Part of a small language model's weights: normalized queries and keys.
Each number is 128 + 24 x the weight over its row's rms, rounded and kept within 0 to 255. Layers, rows and columns count from 0. Numbers have three digits each. The size before them is the row's rms in percent of the matrix's.

# layer 13 MLP down, 192x768, rms 0.0707, rows 0-99, columns 704-767
093:136121123135123128114095142072134158138118120164092137103108123155140126111133118141085127131094073154124111121152142155153151120148134124137128176114129105090130106109130139150183120069126120
097:134155111131132113152141134138146126138144116127096138153132119095097111108089088156121143154122105062085085116152120148097097165138161154140127125077127156141194143174122110118159108161104133
099:102119140157141121128180125159171085155114114148152145143125183133101135128141129153133136138110138107143105169151124140082170103125120132149143101136156123121116127103116163120111138097113157
103:136111117146168181130138127099140083140125166156135116137153108133133163123107122142135200178169143105145148132161089096139163155159190139121101176089077091091148140099138152129172120103107129
097:137127133154114129143123109144172099164124103122161129167107116152134106111106154146166091137106150121162111125138122109093104142151175119124130161122160120121094125141095120120125116157127111
100:093104149124123117133140103098154188103091127119137122128090165111072136130113144129129098102139140154128131143094108129041139103163142096157072151164126181116107145122136172126102140098087126
104:093137128150139093088091137127144127140107124124118135109125145103120119105085184138114107102112124137124154106123132116135119145121105151097114076159098142101114118137124142129091140154131120
096:119151132123132126163163170135103093134153076124126099111098139137167135146101146109148116140135113133143118096118169115132125123144114107082125119137105121128127103081084114132112128126145117
094:101135127123118180115155122129138146138124121158142099178115128151140151122099108099135185114137161160108116097134125156062137139145137131138103105091080106070109149120164103115154132117114115
101:127134119109098130124121152082151107114099131157111116099174126125115146130146110143123099141084143136083125140094129120122120100176147121136099167142142139103111164169141133076141108155153104
088:144084134142110129149133152103130095107123132138133124130144125105143134114098138146108135161113178104063070118115171118157097150144135166161142155082104114144148128104128094117127117091126131
098:152110139147172173089158095130098129091113090123130141108044169171099134117082090151145110126100140135130133148116112172137151077130167126158099105098143103130072112113095159102101115165141157
098:161085094145130124120125133135143135120123126085140110143111166136121170125141110142091136137118146133126130124125154127153169160119145124147074161087162159126134174128167155114168109070175128
099:167078107164062151096105130108161173128124129116162094164138144133184133136111138110126122127142100083114126118119153140112087187110143100119113077138109079136148078114108117103110104091086134
097:160124106103130143119168158139128161122159109116109116187124111136168151116101106113092117111073130130093124136100123123136119126132130109119142147149087069131128132085156148131188126086107144
096:093090092103114106121119123141103093134152101100125132142141143063140136112070132111178097114143127131132164157110107152113108103103129103113120129138135138133136138144161089122129108147142143
099:094125154121086106159099132126114113119123145173145123117080172124097127151136165127096172091118122140118129150119134159134169112096157143136117145149111136165160111139129133121103150148153099
094:125138131104123154088102129104129122167129123132120109107121131146137110135130094103091097089155121180107149110120137135137106127153116099094126107167084162120155173129143104124110143150130129
112:099191137127125132125154138127105056103142121156140121098114102146108107145110162150116124093148124131123157110144158119140124181111145136137132116133124147113141103122117138129088134098104150
095:066094128114140089135098114111166131114140125130150183107160086127135090138141170134100184141108099130084127199112109121144126142132153144100141133139109117081116131147111101109109117117133122
099:133136151129158146178120120136140142137146142140149136145155172074120098108113144141112152123169111114142113122084137123099106132112113168131115078141141154141093144158122147119162123144126098
096:082139147092109143165130161113087079135112112159119114114148125127120150083112118179129104124118134110147099146118128096105064142165125149143115114094119126175176103149049109092082149143114146
096:105124110148122099116092115111088110112135129166074137139093165122130167124154117101125159100099155112130163117127126108123109152088084096139112169127079143144082110110146154124128111119112129
102:181127095163113146097138126146166117111139138152165136097172142168143132126106113133093159111141146169108146127135143124151126108127116156135112103165126167119126123133160099095181136124135140
096:125131120139139127132123146113131104113128125117122132125123136172118137113158148092139130155128124059158127090205127104150149138124132140157120151141124169140145119109096133124122117107127137
098:204090110159125110131128081145116154216126142149133110170126096147129164129126159102122144111104133154154173124122124154113162141127101136112134130113121131103125125089143128091138105099101108
112:098143117123101116164126136104160122101145144164128104099146139133122109105131109158162089144138135165138167127139089136130140132120124130087112137132122094150134156131150115111128080152107119
093:134126122141124099107142159135135154096117140123121178113114135121154137123110127109114122076127140096135183128099139129127124113131144148104110153086137168117161110120116186119109109156083152
098:107135100119100129064168142142146066146100113126114122136158174132142153141082114092131120109080128148087114134117165120141129105132134156154124097130132118126127149113123129139139125144154137
110:128142100117129139141124130094084160163123088139124117114089116151103105138094182128107095108148089139085098121107083127123151143133136092121134098131089128118108091141121095106092117127160113
095:120138118125140086120103119102122128145133120082138132115193118074145126125143118142124111093092165146067143133081115105149131101154085128092133110157164106118093133086148157127132136105117130
095:151146127131159122114137109170114101112107075139092129126103154157103074144176159124166124105143152150109160101173115106113137146108138115128176154133138087174146141149136139113124136159141113
090:154144115146126119148102127125106132135122128128119113089141114134146084138126135136134119125048171114124168183124137114161158149133115134098132109150070180111122131077116187105189096133162120
110:110130119145094139114115165165150095092111128132102092115138120121142160131116140136112102064123172136100142139091115110133043172108119120104137130135131093149135138107157122124165089131131111
105:106132203114122123126095160120170118142149129178141130162134131126136116136122169121115120108105173153109105146100155108141105100132063146137146092088151129120146150133130109099089154110115142
097:122144125151140127131147163094069140129099138146135117161129096193118100149112119085101101119170080123149169175156091114181141122105098130123130120153131102128126134146098148131113143125141141
096:150134126088141154090071121112137093120107115183168079133139107146080128106129168138114139138117091114139141151126114096169152172112154174127112116104113122116124107123162122111135121081116129
098:139126100131140108149097121177117123158106126115092110123117101076144097134127094126144153106121124091150138112118141111126104124103088126138148138125136135168119176168109153133162113113137133
099:125161119164111127168112108122104199193140121122135115141090144160097132141095122096078065121149145140143142119106124135104146161132135111139127123114156124137099115099145145104154144120138117
118:125111155134143142125120145135132160118148170141086096142119091117085104082103161170103128131118086107165143103089108118135143110126104134099137105121157072132095126071120125101128090095157094
098:160095143123114109116087117122125116184113128150135154150136112128088123120132098159100103111107123071161131137104097122124114137142090152080128111111129063098105100137164121150156141082173102
099:111121132158107149152160108140135189130098106100152130075132159109141100170129147110133121131211146103171139136132189118130129156088103172155102105146128119126106106157113117106159148128101107
101:118085150093135144120157156140130121064129144136158114143131121125108144145104100116126134091140145091110126077156146170102128078145096138130113097101095176118144121122111119121125137105139151
102:119114145084158181173129139118149178124126108122127101131149121146104128091153142135158142166152136112107059107146138176095141138153112157129158149130127149115147088118174146121182126140168122
097:152115166144115139091102154118168143154123127120164125142114151135125147140154125099124079146117157143089109108098154144122110162153064093162128156156137159109122130092129122099117147084173131
097:108147147128084120143075159137138123138118114143100135147134134147078085122105110134124124135105161147093172120119129153155117140153089130159145134096112134154104135118083104130123150118119149
098:140138113152110158153093145081136150123133072088128166102125161132142163123144136056101164133105128132122132122146128142107112111108111139129150102165084150116111192150169133124093135155122108
098:087104143165054148161132119142102162104126170130150108164122153131092104114128127116099113189172144106097138107091111163167088147132177129115147105132153133146159110151130138101179142173137119
096:150132113126097137098128119143119112110107102130124108148110150102121110148137120133140186121111135110072150131141127104162162167126188119118171153130136164123154114160136112153103116044125121
097:136137116115125120135129111145141066111162169120101119130126125146140154146158120133129128144153129134131112152165136145119088180185115153151118167097167033132120152076160125148096124117117112
100:139141161086123159116127119124139148143084140144132148177196111107159098132128148116054150116120106157159137119146102153105185144162122111115139127141127160122128137099120123118154142103097130
091:127099119094112136140089125129092168163116108151070128138152145095126150119128108113102163161126156111162099126145113116110141163141115129155069158144087155136118156074125164113173133135136113
096:116117121134157177112142124147148153161112167104145149130143099148148123121108145153141137118160121073101112160121122132101077065148141127135163094093102136099158122141109133130155114117128148
091:134150109162110177140152115138145142096129100098123131123206141131131113143129124122122107120115134103152142116150119126123124109113161114127101148137078152149133138141095173155128124117125162
097:150145161167137135120135113131153111104127109148154153153136114099146138125126116056117145140155116140115139116115099142129136119136116141126162132112112189084138127140125160133081111137141134
099:140118131147150132150106090149130156138130141140147127160118138118157169112093103092139084122161152162105146130106132133123120116150113116087135128139163102159091112134125125121114116067075139
099:120100130114165139147103171091130104175116150174113137152132082153126135146137103161065115148132132097101111138122158127081111153129134117148093087134123125119152104124166100129188112141148137
097:153119128140150109113134112168137118131095139125134124137098111100101157146123099119131148154121158126157114122132087109133137091176157143134085118134144168180059151129071141120157120125163121
096:121146123120112109179150109153156101124136129135137086136128166155127144140143145127137098141079117137173126122125131114050102135188125124136113120131149121137116122109107142131137123121120127
100:135106114126166117115154135156146146143119138122121117157108070096121100145140163121119159127154107073151070120128172123085146099144146160148151123130103145061146098086170089124087126121131117
099:116152108147123110130138124133169117133091111116075124124131126149126112114142105113118129134107170104119148102104142102135166133118148157145151167113136157124107177136142172136105145135163125
105:113100150099123132096106125057183136136139153127130145110124116135150135136109167158121110090122093178109158141142126150197136118113133153170112129148133183143112102158099112130145145122078118
094:112136129119074122145155098134122158143076153147101141129107149113143091127099107118108105135104087118147138128137127166125109079134164114096150099138124120142147144143150073120115104138128102
097:114137119138103114149140154067114100189077147112167117088144154085141154109158128156159127102166109114185142157157146105108096166152174137124139129106125124168171119175106126109115138179101113
099:120091130143138096131140141159180130127166156089178108163138122095111155117108152113145174142142102105117168122140117142135110111171116105189123110138118103124114092119137119141135132123146124
103:138118096128166120099156129118116126093117140133111151118140159097142147090115119082120124078147123124130148147117147126106144095092120129131151100145133098110135141109118139169119111166126127
096:136131109103140123146105078147112128106091165129143147152090114129148180127119092109131111098114125063127145128116120100087105083107148091114122163179089159174110131099183128148135137105167083
097:184103136144140161164088118131143125162120103152151129137142113161147166128145098083166114152128163169145134157130081128092162124155142125126124141129143127154104115126101128130145106144133125
096:147119121149148140119138134146134150117159156125118136089109160097136119103132111116140142120148089130161136107084149146125141092083159161131078169126100123103127111185171128120178125176130101
098:119137115109163137120149148147140133127140132153149092110179125185133151120120116092118135133141103105164156164107128133157118128140121104161126109134141170127129107111132130169109120126128139
096:160131106126125131084132099156116188145100083111111139122109125165135146120132150116083107109152133087104140117138129125106109144127133116162110153116111095109158114146109176144117096088141112
099:123149137141144109059095106125136117151135113141129116102160116112129110142136141142126142180099143149123143137134147148150140163117122167162121119190130116109085122121150109117167129144119107
110:137127155113090074138101149109146126120107130148104118105141122117126123130090165166097122057137156132118166118107169091128112137130078106107147076135140176105115155109127073135092141129085128
098:170119111167144154119136081116090154185143108147119092160130131168158182166120168146087128175153148140088064114146093106087134098156132133127083137122144078120091185128114176110136147090153123
094:076158153154135140110134120127157128116143154161113114116118138093139130148151130110071083134162103116084132162092148117124149079147112149134120159154087129087095092127127174133090120109144152
096:168143115151107132122121084110099157128133117143120143118108127105089127117118136118191134115154112154129124082144148145077164110101108148138154147111072158117135143145121129124131121076120165
098:142121126112146153145087098176096107116112095113110139128123154141093182142145125138150154097126149146133096173149110121165103154162113138120140132120083127080123110104149140131110136144148089
091:180136107120175124087129105104143170135088147115139128094142118150133133147131140176119101104144130174117119136152118168148154108105090131127139052142135110110140106134128134129131144123170098
096:099130148138120137123140133099155148125161074185130134099124142102122131142100146096162120162139135147118128153146130116153157131106148107116093100145155114114141144132162147128089117085137138
098:152133090111142139093131111066077164152145106158122134180098158092125110125107076131164113144139108130127142113141161124132110132174145131123121170140104124068144120098125144139128131099129113
101:105135117152093105157098091147145130119177117126084144117171160103184092130138178134083145154130136146086128104104111152175138137124183126158122137132113135187179136155081113122115149140126131
097:147150135128156180118125113146118082087135128109130097146104141151141115149152169147167119093135141117165140134123128134195129156098137138120128180095156110121124086128127136123130103165092102
093:114147110111144126152112122128142160112127135175113094110106161141077118129133136084138092138142112157150097125116128170124146095074122122136103188140126124126116113135186128138139135127117109
099:091173149116074133095134136134129113140128135108159136128122127128177136127131138126132135155144073152108134138126104147142091119106110099137114138141129119126141156183142147098115131132148159
092:143159118107125157114092171089137122095098147091087123158156119173175105154097159140143111124135105123134126079088141150136133130140108156187121104097132141110139149123115116094079152143103136
096:110148131078160113144143138099148125146108205127163150118169134129082098130103121091115162116068138124107107171087147142096120128145178119132104128159125109124128186139134096115105151124130116
092:165138126176134158160105181101135095160123099115124118127128147099095139131145103108149115154085112146189148109142080114107116104124130166149147123049119130106126121134124127100103139127139138
096:108139130154144148097083144141165118143126109097155137143199115149118136113105120139089110113092143130103099137132148131137160152126082105111145108152160098108153077141127134150137122110149132
100:094126104118147107140144119134115139121100109132160134125152146161129105116134123141126160088130147093078097109105125129145181108102123117123180112139140145108151179138123095123157129157141137
096:124161096125147163117123113135099106102114118129126078125104117150105137144137078119138125134124129116113138121140148111133159130162120143125093144150138127155092109142115116135173116157123139
099:123129149181076163114146125132120096126161150121096121163094129124117117138166144113139146129135084165156132128117127127160122125141107143148133194116121133176121159097099128108100125125137129
099:127125096088129121165142139139114108129153143116148147061133138153161109113140099122143136134142147126084154128120115150128095102151141153142141177115124090117101131122140130131146133140098107
103:119082143133082124115164107117110133127162124122096118119121104074186131109167129108197163120111139136102126127111086106084090112136105094130112117132121120146128123134108102091146107149102087
098:116151127111128135127142177138151096142083097166076133126134143157106138111155087123128151138151122103095169127128185141117124101144147135099164102117121121117153132129128097139093130143120155
099:113128165147126113097154108147159102136117095132119155126181142097126130136151203130158096133141108155102148052123123116119155158073155115073115125156097122161109121108055128156099111136118123
099:153150118134154134133146133124079131133126125099149100169099133116157128140109149132157115155120122106138147145096163122128134092136093178099147118183113086174111129131069120111112128073117148
097:149129140150107068110166159099157110095103117138115110119149102110115110109109136137089166118101102142140117111103108133152122117110150118137118086183083145133178106113143143141119145109131161
097:149072127155084135114107094150103107128073128152117124149134163098094151128166146134149151132076173098132125117099123117138110115127125129158107134096096108188137064127129126110137145127132123
103:169090148144181090162125147169141108154146149118132141124119122101164089115096100114133142107124158143166126141144133142128134149163128148105163139123145131124084100101152120116167136132154162
096:176107139110123134099124125093098158176110102105114145095097129108127110137116136101082130150151119134136137124120129164095112116107143133120140164122121107127108100130128126112130128145128130